Each number is 500 + 40 x the weight over the matrix's rms, rounded and kept within 0 to 999. Layers, rows and columns count from 0. Numbers have three digits each.

# down: layer 6 MLP down (transposed), 2560x512, rms 0.0328, rows 982-1034, columns 384-511
# up: layer 6 MLP up, 2560x512, rms 0.0328, rows 983-1034, columns 384-511
down982:482546504518505448492564557446483531495559458536443565536578507390543510516473462561536488440435501532500549485496430522483528489471483581505459508496493529482449519401506466495533488479443493567503469485452523451527436516518481567474388449526389505548564503525509528444461476426506391486487481429461516496496498467513508554500465457490473536492517518449531486524518460492464524474459
up983:448427503514466507476474504526536467526476476500505517558535559458473554454453451496532439556511515526511541540511430518498439540519418485547516517533513485477538555519458481487554501541404467564534508394487574462537412447539472512499438496404499553466526473528527526449514512464457449479551526538449541431517488474507479511491472492451518537484477523536470522426487579471484512473515
down983:523474527510431516466518460475489508527508446506537512464507508507407513520502470529450477577464565501529489510547450435500537543495504521516457409450584477567496540560485462474511452536470451553542444479502558524492442467525514491516504391440495513498459534558506497519439485470421483460542496451500543489488495447615529494499502543444509544498519492537463492493460555430557495543505
up984:448440531504500431545538479541522491536513440490475487428544522463438584526512590501502448457401515524464493420419515497473565529447516498463475535500536486453505460512508475476481487509517482543481452505515570507522452490554526517415443460478524543446488462546436570499526509556480530433508593509509544495490492565502524516469527556398447532429483488408464487528534549485529539411441
down984:497572492429473452508457500529457548490478497448468480496501527530479531497423604494565521480423475484560569462430497497564487513467505503463462493465550469514523544479487475464537448494450493507465505569493516441500558463514553459428477398498501486497455478452467504438577489488453536539433476527465548457474557516566576492445483423471514566500403498521429479588561512458499571468467
up985:552505477549536541468555485485467453482450467478520578510509522482514576478477498537487502517469537447496543450506536437531479474512519515459497505504521449524506476511550513520496529529429434524524528525418515462501469535474503434586429409506545491492543474530513574466541495508536476514511434493503520611518442464495493515506478495533495532506436500463492530531488548512451525555524
down985:543578478570493507472496460570496436491504464493483562509470514500484522483499486494489520497551492471455502522515499488487460558503519569437458609496521449483471460510506538470495530515570572519586470465530401502519513496504477530480504488520537471478459481442455447483471480535459475496421565449510469516520480514540468482459541552512555517532436464567466457412533472496508499599479
up986:432550516531428537486518537551521470495502556493542460486565520516513459466484442478433562544450454463512509521461560472480500516573490590424478445491478499544436443477497484449450484489469446459518482588451530548476574422469454514426468482522439518502520545509530584456555524462524501539431485554479520498485569490452442556528515452481514630480486480441526394508511539489448474557547
down986:471468560478519505483522424478538514508541439522548407439498494514466473452588477486479513523477522500500484555559430503554393499512442478583560522511464478549462550531466465458477501497500537572431584514488553474492525452383491498579430461503535588581520500496541514539441505550458541420467466559461472522472509508485509449532444537521499516509501514484512621449486537504499512567499
up987:427484533549573587486468430395518551475485535523503525526475440447535564562533473526605523502476497521396496480513563449511546524500575485426479487490491529493526503482518531568499517517553496517584508466454507421453476451466446443558479459431499593547565484466523495549432504529545542511435570512532476492490455467447449486500515542502513535438483532487498509530462538550488513552510
down987:482523509547521465518511511510515498550544498455518504435488564522557476500521457500470553548506522531507525451494507507496498441462454472525519467485493473511477416432484485505439498526521527460491481470531547413529515481453492471613532486394513537524488538459508516459489475499544505482563504465455490505497571473570495469507544461534463520499490494534444509521522457543467464558496
up988:501517537524532501532497490507486440491510500494539500451545517512460461395547511468507532507534493442513474545526584557529506520566537568553472511497555484529499531412491535423563498595526492578503467527550486520509467583462576521533458486515463428460441500527515533476472553517486430522466487464522468548467503515464484479540479500485418525520581484547424544469491493506464469514506
down988:490497485544535452479529516447508481523537452540536446495415481480458511564557493473541504552518460513488517472547577492528492615593432494503511484547467518443560502494460551428517490505506557526524471488509514499463457549531519549478515497569488521441431477344433420524503512511471555503467512511550489564476506492522483506486524524553437564485501475462559449523531499488471466503525
up989:551502488472464494485458492458500459438478426373488463482438525486440529530501532519512508499392571521587426436482486489539519494485461458510453563589537515541546574490523478467451610507564415458483425478579459549446520473566436463467566455553475490427532567485469464567491558502550523500469481449541483550385499442547544536481489491552469437517421480526509495517483582466535521516598
down989:542505544500477450430483480495440591584556497437543571545551479520541584494441472506425500597424468450525467488535592501505524473506475486514424544532471425465578522514501491516492521501570451500554508501420454528488610490526589587519485525514516550537547565490443563553501465521513421466500484476514491474535437584498477462479439413504556512436431504602474501500539468485533468444517
up990:502522499482465459445541479516534564486495433490507506471497514490499537526477524529447442489503458460511527473488513413530473474536523538476544475482483490500515467510483520474503527536515554533488504435507500490448506433481402563422479498491510506494462483507514476498565514465472527501464512525492578553454509476525518459508448483504467555556590514486518488565519465508491542533500
down990:493508487516422471506528503493487487514535457504480501534485538507527486512462469474523465474471528522504511501521478450496522522544567548485496501506441495472478550477495482447465451502490532491519490539571493517492494554460498551511483490499508538523458499514517457485519502494513502457490519493485487529533496490526499536499481492446492474492479470521485522465503486515475517504496
up991:507535496504418505457445531564448465468571520526471608496469476517522491588473549574513468536488463493602579460500445493541461454533566448519559517512516507480484428555438473452476477426521499487517385511392394474474533568543508562554498545543505477517553461555585509448544531516470543519509493525489470568495418464493552537506508431470565548500514512416588496512445557484467475547488
down991:481484504585553519457565440465506459521560491493474453552530490540483506442507482513396540420468496511480505616493483578507570561484478405477561574548548532471423509532480518600481427569554549444578479538540530444538484486492449514560559571436415501460514562461466634503420528517490516491558513544571513468541565418462509518516440534492493513457505492542571486563520478506540438497495
up992:489489457513515492510501546470519487523523469525482542541514526539503453527488464479542539527483504499510450465440436477513436464529450555514499520526432471517507563489455550491464503533509501509429597500512564501559508510543553424544554507479430480489477463441524461510455505455557533513542504468501518506495457544476443498459519507452540460474506515520441476558470504507441485492529
down992:495476521465451516544475482418523501444475500512545487565566491486461529523498511489503475474449510507509476459448521489473396438544430577480526480499446420513539561509505559483493525504470510469423500495482550519490478540496494451631498470495482466478467450490517431498503452507507519470470485467407502514518412477525507519448532458504540456426454511524448444529476502489457511543481
up993:505646498468479437512500517482488444590391536545530500435479463520550488539520544496516573564501501521515513419475581491532533488574513510485496485461523480477474473452469485435512483502448465478472530477470482523452425488576483490487471435484446456505505564560472490570517555555519515560530411510540517411559473502556523524474538522476523475500431445507501493435531542526486540563507
down993:521494461429528523502530476472490597504486459475496479473487441451447477434555503510549435483496508530488541551485515484518490489496423500509500503509497476503480498596521538554461473511526476416506524508486579488520466498544568482538548576520502496404534431448459523503463444483520508521486558465513504465421557539539537431485433502507504484417602557477519478449518518577476466558583
up994:586453561437434460491451432521531483505444553500578461578496520484503548476489560492485507514526564427478565424545553494528546507501513524538497368472556474513470398496517541500556490552457455543506529498520536478461510519557492580521476531480527423541558439516478488519552468498473560436461494477405445506457584462565489470432506395463453502431492457484520518505422494487392527450536
down994:501524482519553480398548498549501420520497456521495432561522510538503553535433521535482498581527500492531513464469501530502553520520530508556486595510550499508550411576512470564495531519459563546447500510497515478487541560504494546499530573533507464492515527495532471503493460448528522462531486423497484505541565454520600537485504462503458496458548541566494549484519497531535565536489
up995:476508498527497487531499399504502439582437513519536482514534457475538474493506500525559548455444493488435537594519519552528498573557467518480462543510529478476447495495534453520531460534564469504487572540453450456530562487483505474465493498524500424528508451496559546503463514471501460502487528505428488472540523467524457484465546520502422510456541518469461539491502421513437465436483
down995:479470523469457506482491446443527478551453514590544485476530561474507458523478506465485559476470521524475525556496528519507503441494520452487523486497525548467502539468553506494521478535469536431522475453523609510511557484439437488463512544480545410450442496514588420509522496549501520489542502470501510500454537552470455499449512478541472529462553475423462477485584547501398516570527
up996:470496493457514571504518436463533428492426543510535468513517444523477509553444462529496458569495480476449436450546516479455472476466424456464455533552518531415522527464517524467523506421520513549564504524483473493545400495559497517525499476512557526456426418519534494519498452581545463498531489547474529464575513564531448498497494499531502508479488483424553473560565533523539455576469
down996:506560547411491501475510470496541518513518486505487498504533481530531452500487559501529487595448536496510467511515493542465496514500545530520491444617482519532482521387507491552446470433579596555502524455514554489501477502495498532443486501516519515437460477495513525465431471538540480561436485466618526448562508531530495475508544508543516449511504500503477448472459456513531479476476
up997:536481484516549567515485532502485479613557495368470492492581563449556470554454468449391479591471545500551449478526399495470525517472419462537442518548466476447440532489512476475458498478386524425467508522523495483501518462480420477516514405494568501461477463521544488514560536542530432501491491511481483551520520477435516516570488521548553462447512517503540482537514486443472512501475
down997:511467467575436584502476517479506516475548506441475412484526481461515448586511433470497508504539505443569458448495512574500521482536522567515497575464400543512493525540520445480461498450480501494468451437578533473498549457510593488551524478459568507514441426469429488551506487467499482498493558557507483508472482447535497428510519520555490534457490537568485496542520482569474523429534
up998:471514479518497580487535517561547465490441481515494497576476480449476524474517512457493454544533495493536468586453436456505497437554445462539496493525531592558464451506531515490521513527484490519506447454486421494441477554451452495488472464498556552568580540437496482536508483436594511525505495435560517497472474553486535481488470498516514406483563481488506464501503475473504454524482
down998:556457514511534579518489528500495501476508576543483490502460458463507527490488548508503502460527532518520544536496434565417474478552477485492537522546477564445494436486495439486513519453419508465458535527500483474491563388581562430496514499525482544555560494471480425480476390460509518542498513482596570423417544493529532517478462506448415521484476465425514507532532529525478512515537
up999:501501403512511479511555521549474477460560454550493528546444479498529522585439483408542447463427483492570565549508433507451481504528540484513597474447504512492535456469485442479486476503553474538397567488530455457469489486560524512470501458472541499584530485540447500431543435434491507477467466465535560487566463528458440416462504493458469414502438491533493493444468467464499481541533
down999:486564459522454547472474515557488558462562509504480511559515467474501569475454450466500454549482468528530508491480473543452540542438474440505525471454521505477493493475451508507503483524439471565465490515470468510483545487504485521446529467504587494561516456529538521506458480438535499464537489459491428517436542541421511488556482563464417509537437549516507481445462477538532567508540
up1000:500471504519532508526496476427530556509415494552513495500471500540461530565453512500452516543476520470540492464503557541506548506486491537521512472545484466575486412527512425519497519489450459532518426483594442517536489522457460526501526481508514536487542503462487431513456501523534453467501514470529506528451517429495558446466518486497451526525464549512496480468601484484520521509495
down1000:539505521510524491585507472519470491562485545508504509495494520524445486490486449564445536493472483528482506563494526514505560500479484574504506541531479543527423451459504487458480549494449595525530563478517447512573485546521420631448516515509523532483485464495464590460556486467485480510466557516498526455509456513445557451496539509538532473502478543474501444453458523549463480523556
up1001:485510469505498506480512487438493462543492471444558453554541527517450570517540472525551489506525571502521495573460454506426436494422441522502497495529472526532448481485513520551472478472518522512534508489515455488474551571517509507443500480533520503476490483540461523595515522508459497510547498497555549437459558586505473464508521528530480452489543487556481519444486399514523517422528
down1001:521444592422459543517472525496467455511493542477548472481500451481476550387505546486501477480465485486443485459542521525535471530512519524463524516472457563562505475557444538427434490536490384454617466518429459510479476518519465542424574558382542500506494496515516561505464455501506466434504533419515537498531409482473525486509513484511577455509529540464471463528510488467471490454553
up1002:403501472529536533657549507478457504410424450537481453494496385535481474419535559518525530548463461462425532513568477436501485587540549555451482508452504452490522539535514569546552580442518474503502431568539600560524486528551534457577476475491577412537468552564568483468480457504499481416575516573435503484558505453478572498476523481471568541527452548413601525509482489504498552415447
down1002:527550541515504508539537525574552489427517498619440570508524503570505484490516562502541497481479497597505442512522488437526504437516516508453457521446429464501519502478515497540514445533522500488558545476578461514521550464621539432427534451438606482486473479545471527476528522531403446531548462511577458439541486475433540548607360549495583473535434479551542457575541493543495604460475
up1003:475559507503516507498505516429521578412421530497514487500569514533425603510489482506454574519468475442527429470485528543450562523495492517477557531583493545519459453484489541521560488500486501515475488485550423493514561469470543542523503483482456452474497484582474542438488423433506532453524533483525528463544501468406443489521523473486493479511465500437516510525447498519605494500509
down1003:509487489523480525538472532537515510499503529446472465535485483475497465488448537488512540501510553544494564508489543573506525466465501448538483506438565476497523495547486577513522508537525456514455505514500503483542509457516550475502496531519539481507566521523522492515500520492514461522539499481472491502523526548531524493531496522473504515482504506488502514539483543496492526495500
up1004:485488497528504534483527487523521469484528503519459509538506454485502555480510426525495481461508528489439511560462537526532485488479548518427522559533505481446517479492462496496482501512543480541481498481470482482495548520563587540521565503522530528465461463395492509452480465551475502481475460454456505517463506508458497538473473519457515542539514528477491515503514466531489521460500
down1004:461473451521530518518548506531530507498522532479459557551510444499532487485543499452452456531475506481491536509450516516494515464498589515505520486463512505455524530510539468501506549507504550485453483491503523458486498546546576515555537537548510516453505491542472448491483512488547498474517485498470510450518454472521521490528551531457533437477479576506538494479513516448472434492489
up1005:421445404454536466541459535463488459441459450537534517502478444367478488475465486442470429465336468558515513453514561591415545490447465551506457448503527509516532536546461535467475459439486550445463470479559524443540480465472491571460506429545420451507549545518485415547516569548462475512551561451482519522471553561402499438518457530498485462504507541475568511475503512480595518483544
down1005:484520500547443453552499546595448423406503507511579538445461438395529489611508506510514523518454483522473526522578507437491495550532487457493463541459537471576505445522411486514489510424444467473567552452586480476437442478495514506579510536501451542489549537481503449438463536533434544491410479528552545489494499438452508489504537552479460524475614571563545554490445473487602574446499
up1006:522523515520412446498490522498523485474478535591498478491436478505554429504457522552402488488526523542445582486440495474518533538574539551436507547483478536493527520424542485446486460536477460529403460490524420513496488449458458502393513443547529495489500471528475472533549532504430463491521594501467430467495531501569549468412514503494450547530460496519501487462506476538449508448487
down1006:538492521558528479518494490481459491535512539485520402542505488541591479480548426431519472540444541407471480461415547504477476473494558494418551579408519451472436477436522453499505500544527564567533529494487462530503504530533458521542522512602549413426528469491558541500532482500458456549492467508520476456501486422541571505472470515540497627584500478502494518487517427457448502513499
up1007:548476503553418500500591402449462492507493485486502486470520491572511459438425454480519553497585533507555513451525458529477511487498555479490545428516554523526505516539542478521514525502480499472593473403411539465479470472470544461539473490498475557502485541502548455535543497491531499469545512438508508472519435494433456500518526505407446513516498479458463513528539509483567460532469
down1007:469479477454492628522488492462523442540512524489490495567541485473499489493460455554486514472481471510576498490500553507479577491495499510531504485504509484495434560527511470441501561476608490535570506457517508487515439472476407508495521513500507476478460460543490485535512561435453507484527516488543501534505437492416501502509519508450478483464456529475469472465476551518542529465612
up1008:504536502460541461450438467486560508464504522514491449543499438462464544503529452464446459507492470492532508520476461517501543518504519461453454549422419487484561514537479509504510535467468485533453469468574556516469522552471497572521496512525566443517470436462508520507453509486532512564490545496516528533475586542536531562563562450465432498518472528510510548528491573505455519428544
down1008:524517507504511564549471495489501538565523522504527524459503452502546479453474413468569518463451470523527534431483475529516486509532552511496468528501554496524596438478467531517476490524526544505513518432563534461488467463537487525491552582556524464452551483466465551518450546576517563424482472508525500511526474521508498470520499581484538502461468542529474491437502403489492505481472
up1009:551470496484456455589494557440506473509524493565510535521499505488503481448537464484520457475501532387487590452504463515510504511416492486550513488475495510491515504471450483524549468475456547479508487478552563543550512483506487478497511489507464494519481495404514513468465512486480524479457542414562528495465481462492489509511567522505512461544492443490471508477521596528480530439496
down1009:437444469490516476494489490558518518459501483491445508436512512516534478530521511501443447535471543498548464522498429523471476527512527576487481447479495496558530498495464480489482541441502530500490532507511496500455573523532472502551506485502457563529492477556539518491502501494513457498518481469500542504514472479545497472499508538502496552492489479500494460481488523513451532492439
up1010:501503547486452532471493570443516525424512487472488513494441438446528541490502542458496514472498507592486489552480469517519536454488503487494450530489423547481442503572531533430480470487503495489541533528440523524528530522406461511533539437502526564536538514519444514468471537423481404506564494527564456469489497478529402555420501552455532565418471525472446564445516444523432455551447
down1010:581504492404518431490429489413491550464505505419490513490529442562576536504435523467458408567545537528452583470510549517453445478523560511485483488449564449606548476553489469497514501540517483481521493458470451469537541539466583552512472481567511550535523475551406550559468475566562505496410478473462442500535544499502498486434525514473433511459508501498469549531439462505508484468507
up1011:512501490491499496496500514509495482517513509496518491517518495505516507499501488512505497500504504493514507506509496503501493501508492500486484499495505499493505499499497477494499515494504497504515493495501480501507486510490483492484507513498484496518509505511490508496496502499512504515511511486502485500492498486489489502506495515509494518508507507497494515509530506490492503511512
down1011:493500494502511502490504501507499495520512532505497501528496516512517502489499492501482490496500517507495503489484507484509496496497498497484486491495518498523492500476485525493491497496502494495508500503487504494514500514498499500484488493517497510511494503530487496497490498488488496521504488508503503510470501493493503499508503500503493508491510504485504507513507496496504483496512
up1012:459504390525523484463559511472493523533460491472493512520413517524511526516546513489466471531496474541532485524441451587506494525559501493503475535452506499480490493540519566478473493488585540550498482479486531535473479540549470515468505529582428489506524462516564514414514534465533470442508592477472482481448544487468490524501487534419463543527478506528432545536538565477481485475470
down1012:445516602573552461520456609560498550546469450540494507473463497585551484512472554548498548476490447496466432563484472534550473534466555538493474510504529511460458525547533467482483526538563503469514486462564501483472527553510412547575535504477533458494521508525473449407507484467505566487536489435562456482471548461512514490501542579409526501500467516492479528505512510466533481550443
up1013:515485521550418532450510499527564526522474521447599486481525499588537501477518489529408531505501506495506505523570451534487502513542519470610484493477545494521541543510570512524457519425470505452510456468450511439558479479472520463501520456486515488462457505503505498522471493559542512499519474527516483466526457508500452497530468515515496473586479483494511456520500493538523499534519
down1013:457519460440461544480539472477519569464495477542546586536481469504546485505440567557548515480543549540562490498501484436514438505505416531502501495450484502560448458485553419486543493492472431586549525531482527482428498501568496478560522469481512565457390475543529543534495463588505505508422499474488488569519472548518498481527457482506505474498513481490457520467521517491496485460473
up1014:504514508497473512490414523512479418472506552539484554586489494557536507561473522511483509505486485510471496506452570489469437478499507538546581451471503444439538438524559537503485573518458462520521457492469493498509497551518520478417536481524550560505493469539466458497491454537496511466416530532477511478499551481531468517538570572570438425444432468491505479502422475485497470556463
down1014:527509454455479485504466526481511573526478524555506583523419497523544554453502487453514515488437483493521581490497498551493431550580517505492497490422587549529536499499517543535523508482505512493484504437459497501449501513513509481509463478495499516517509491456530476527401527550484534468534526451510488486522495510489548519476559511493520468469546455471476515496480506488492547527464
up1015:447522476553500572523475482520463475461494462515516424482506477429503482559545482498542440500384512531491465553459455483472507522466497462437514457515487533536469484523529455463437504437544499515432453446494552426552542574548596513578499505550478554443517530481540484485542482564527489526543457525473479588509527452532541554522472498509509520494489507560530511491397495478477494526575
down1015:523592500551552596483501459489477484447559463514530457449517459521442521498519543471502475466464538511475583553430460533432561552563477574482462562486519552579431504470574457564538432502493546483495515466567528497476493462535485392557565532508502546509478534482464447408486480554540469458536494561557479490551514412512502493449558541544517526528502556577523576457512480533476479502436
up1016:539568526537546488520567492450549574520478483514483534490526522538456509499533474462551507563485494555491505520447495494520418506524462514546554482568498588465579492497475558482460507419484545529478456478526483528492408559525528477498481505489449490511407478417515502525498573470550545441500515482498531540469502464560515496461594508511462491511534550440493489557498587449495507503509
down1016:496528527432526508503454415523541468595527585476472484506531468499558434419542575509498493486423500566505571521505482489440516513518502501487504516504490516478561533455608444476461471413506465522489422523469472478495524559486556522472441559503502470518495526461461543533525523549487456521552489428480574532520509493491467488504487474461496550528462542439516475526497525560562508527572
up1017:515508555547517540507475473515476522515494552532496538422564475521554469442489522462528554442437561438547435516527531517568486461500367574530444509457460425477485499472532500491541439456548528568473436542487480542414538507417557451523479414472550448460474459541522425499517480474526439579503502488565468479518478431474427432597513443436396487533511506477505510487475543503486483494426
down1017:463502531462542506533556543493477434480517510488496465459564499486546505488555531494516533454493525465540493467527504527485447484493495436490514478497505496488481556521483512494511443527502432553455486431480503479507484547424420515440511489482531473538458475557491480504510493524540491483523522557462494484447416514492504488514444502513540568590478410425517486513489466532496479429502
up1018:541533508453486522529493500507483533445499518453505469471537501500489491471497477523515463491494537523501550525480446488495482562465411475488495446480454470478514525507515454491468511489513531506417479493421503464450510476474527531525527512513515535527513496494470533489520530536549545535474455479580438463502471530529535509492538510459516483508476501526522521488522489512493476498503
down1018:493497451503480520524538462511466492515510470443513453532523450504462508481502509510504465492492509496524480520497508495536476493461457504499530497561532498499510470509482473563484473517502554515448462490482497463523536512475519496506497514516479513500486485517484523503508507498514462506516495527503509505485503548512518502522467501461545515497484485488487492508503482487462506451461
up1019:536492534474507478527504590482459489486480482517440536528496436572505461492552497531451461535545554462477495463546528500446508519434478513487456543489567527459490476522495453531505411505562488487523507400494481553565388509518488494504490482496478459535450510519486466419493496476501495510462453492504462512534518474454507494480485427511462465514467559544435475467612554411518551481458
down1019:460505476514502529482472527494410486492542501551518482527492521512480437497538513543474515537463460492486562480476529482509564504560477463484480526384490516485558513432456479551474575560556490468531488453558523530483472513493490458509499533478465503441509452513481586442429496456520548545494492581453550465511529509499491413519531488395470527500449482493447467505480556450515558503461
up1020:515524504480502510523539489467575526504542493485519421521482508506492462436518491499464566490463490478542460525494590497496586505501540499453488515538570595498467500477495538447507497525519475526493472514520500528537529549519524539533465502537434524495503472507446531498518520489506528529515428495495492534503477557478414452524475535459501525407539464508475418529463535513549591566488
down1020:528558487556523488502495505494547589434484470517467584491507494561551503523545568547507501463491500445445493527481542497487546549532487533533406522480496524547486515529451526504532487509450465500576416489483390500486495518492494544504449475546478466437514526478444523549494448439553494482530526423514488486537470475487485478576426505494465527487521547523443538528493556479508466525476
up1021:425615465490502402491481525499522495523500525529529449496520557509515480464488487450499437546468497475536533467500497505484528496490504485388483544542431520488578430507511471503478537491566500558564511526515506543505518527478502520490598494513469570512554528417449519521536566437522479533539462466511510396537552535546541439495529516512562481505497461488524442506473523513495486531508
down1021:456478545489525547512546519509505457478505450452446530502491441511413447537535526449496439508589466470496574515587497558464492492494511561429469503462475453512511458537562530478491472526521497490532523478506496539510462487506507546416537567473536479525538492417460543386485548445470458517468528517533483485504477497534512444434508520529484508479565447537517523564562539485444550449489
up1022:508470506441517554506564557587464542585559490470459489485581530501557488506531554618483504566529459592468474485513452424509551405481524480424475556535496541429634529445581478503475489437534523447499441511540492508574435570434461463440495444419454476422515461403575523486505419487464384483529550482525513442483422561486514531431518468491519444535534481519398524477545549416534477472458
down1022:564510511473460513446501506484449557430497539387500503542455524489392501537493544619479509597529489460491427550503558534564456504531530479492451442478458518461604534507441485478551519407553573472450481518458502500539513489508567592437502476419484506517453559559442540543521436484540425543504502560564502500540452474444520535451498499491508405538631501524563548441498527518499529564501
up1023:481587512468549595450424455399491440446506481469517497547491519467578458465478441504607506619537469459568461492505507511536513453553541527507515459533574484484412459429474431537578503533467476474540498497427477509546440588438501446542549519467479482530519585392526499525518438475461435507495522555444524461454501535541466550421435486471533545523565491501503525446411574468498472508550
down1023:411597492502520528468540441472468471524538544580466511430490393497558489450471511511502502509599554463526406498482485521518515598515494512463516488454439488474464514519559537506446417516492474508474470490573512567536498503417485560484537428514483479531496544293502481475463543463553491529484390512522562491486474537492559530494509453471511449534501491549501485555537529509498495550514
up1024:489444508494546500575527500533476537537494536475428487479503501470499502537466495555453550575525508545473586483520549512473418563525470517477460520483542425478517530528480519512494570468490533525502534551453505534508515550479472511473563462497492538496566485497496487456458498467456454472500519552470541515462473517527528496438528523587506460383539571433551512539448443545547464527486
down1024:477511490412506529539572580523426529478416546518491429503496523510471499617441526524487608477562501537484505534528564448415489488513480536523482430457522444560483499553541551564501584585509479481455495487466538482417509523513533571493517536513471481397497469476538488470480543519490470523548493466514503525510536611450454459517470476478547437428503509504427470490494512482485560549564
up1025:530511502471466480476512520506468511463465440472508515523511470503513493495530477450511474492472441493504424506499506541495444497479548545550524474448454518463482519484536407483508442536511445524494439468488564447440532508484481513464438503461492542487461542536476468547492529491500576507486509485520546527446497454514463442463450515469564494501612483510495439513491522530435487493609
down1025:468498514475547468491515502484480487551426475501490540544524527501523485492525500510471444511452469547516500500571506479501510528532501515476549446479505484522501514550552453468508470541472533535447493470488451516473568472507536507492452486432485427547455560496474479532488517510514557491489480518510473477543585500522464509527489520473510500505504511465513492504500491494500492513493
up1026:535487459455448445565552435506417513419502454443519457520629550462487540582433467542564543453559476460506438536498535545520536527503529445530523506499482515477511635457521544491489453484463467535502532508382423426428409514562521517564525475532446499496496433524493452514562481518468505492495499455521414436403498466506487479561474583535480529498489556479474535466572503521513534503422
down1026:493545505440511500435527470525468473368518532459404504424537536566483504528533499562534484530450502529522487529527515527438555390508429473539497527502498534499533419541495568543550495456413534498472572488499452407512447508474485521454364505571521498459505483484520492467454527523438475475537506560507428505422473573527468460493448571470424465457538523447497563571547528547446535534394
up1027:529555526543425490525475530489501552511510433526564493478511570528493554484487512428437450491540502452604518512489558565519457455487478523535500548516534510434457405544539565506509474439506416459519416537546474457421539477502388515464571481491519612540488519473553469406482513460504482497483500503509514518563526481506528504457486480438428457457512585446538556490594494522418565542529
down1027:532565551474499518443524577503498510486501476474542549489555515523566480533467438508497540499511540488507535444543539494566515491487525556503519532477550462499540486487432574517432477501482441447479496467590511503492487499468501454467508409500511483460431596494493574493530501444523437497422484574487471487474579492487485490471573522413503512508531486471595512433589502485471485465505
up1028:467509524483503468553472505561537480507557466469502544494502449469494604539459404453585506527556566538496431486506530535418420429547455536561507548484468517503520487415585562504462536434432512469527426517562427543541485544531491503515545505485439478528409528545523500465439532525492468512496469513501517511439417420484396461542409522486493513414537507540536454544521444502544577499560
down1028:450513480448413528512485554502550408474467554531497490527518519398486476433546504498532459526544467475480554509487461496526489560522493485473518434561514523550387472488526470423514506458502550463453537499498506463493497465564449462477523457516444462465515536484543474490484455479460506523496439470540440559474506514447498479508519506528563531462559495466505483515416485470508465510562
up1029:526446551455500580467582485500423430485518550560536459508583512501485543498531589426498503545516537510541506488567476573477454477527451406512478558535491531491586557468507480508515537593436529438478492474428495467521503553481488411538493450454519537481466565406552535533544354465536456523615502480518476465460425485477424478486490531484454542421516458475462468490571482469485469478449
down1029:541523523411541473505519497543491471497539601475517509455491495475442467570491535463537567550524492462488582519489501470475451454498524440561431455534560521476546621512522533493486509484458495468460495487446521475494529569466561559424454462534469510508530439619584537523438451544520520497509461529490494562449516554443477534460448443467510540498490474527491428510521511465476432480529
up1030:531495514545488536526490459435530487475596481414488593527466529491456613461467590489524353458486506572565514521566459549582500466517537488499538547515387487500528475499495517486503516501490499471501530530511460545475570516511524538517480460505536476484553533503507423474520529500509519463482510530494521586498476550448522526531491435551513487417450486576470561523531478492473453586512
down1030:460503543563551512466430457407456476510503423470550463536470497524504487454476502544491472467571481534564484520530442441517465440542534533499552572590486493443541502556491503560464506522525411538510455447494558500534492469541548447507503458463512548446569505479477548518433505558473512596401480425552513483518552512512488499512527495496491488543487489535478501488467566516412491456555
up1031:424586568507543533477469471553520481507457484508556510493485523558517500529558532501609445490446531521520546539598449568488548519521515506416575434559485500536500489533507481409499468521444470477472463522538578541563521535557469540452404502563541483507552470514562481511482536527452527455525545560486479502478518485558458460570474480467489487496508509414497499561537553525505518427545
down1031:505489525499547535492521528459527524546501527463497486499486512557585378523525480437479512504533488547522441499512536518550427510511508463449472493462448538489529456539452545470497507481493472536490508499500508396533469529458453461521497488547574548422404624500467483498510485553445436575565574515531585489515456563453513494497536563533488557534515528525522484520569563539493501441486
up1032:493482427522426491481521478479348437498452542498533429389509514421495484519452514558497474423519426483412507456463544496567612510565522492544590498421545542548492469419543544540501485566501433435448533540481550541545588535503490528429508529478504533436517572491481564489492448515467506485559478580499488533479607521517471511515571504482531531461480486536493532531447511520493506474452
down1032:485422517487442452514478526359537470501476474543576577501601545533460528537507466532493523592538518532445450474493549461533591581488490541532583489482540516527531475523584515601405539489542433390567474500529539495513527579534420498499479488495522525428431556484427468434528580469437457419491554424497501541467546512551566554552487486574602477526466482486522424535461521469509490437501
up1033:477528453550506453541480499489486527507512514527446550494468477477485505503465573572484494460483537516550506450533418506528534509490551502518503483422490530490537544489526408447513530446584466487503497530540534473451507487516526507463490490527509536537555489458491493498535545490498516468492505515540499509508474476531471514480492548539527576538506485501490482530559523554418517496480
down1033:494516471525515499510519482499491517541494513563492506573489430506505502505536521437420471474472489481532496477428482418534512537499502548502475510480511516533529519515466471459502480505550473561472497473519484488471510481496463509534512482457496488508494503510487492457477530530501414482577531528525544507525497460520481492554489472490497523488500483553486475497528526510468501469495
up1034:464466486566430508497438496464487487508421381533544463493439540503575508518512505470549484487506497440487538504559527497500466499574538452489512565511498522488514619528461469405453467532527480510548549497556560487451500503604433439496564525542512413515513570450468510432527540501526576503429530628549449525512511400531436536467516502539467521493518558567450517498514492483578545456515
down1034:479443507468487486471456495490471523524494512539502545482530507461493588450526498526459451526442505517456556503468531505529524492552444581527499466509505512515440479542516453479542476513579424512460489570520479507569542545398488447523456523495452504451524518480529514506552524558511527470521469527530459472471484484502486573500512497549535469476506559489534511520574440478532502465516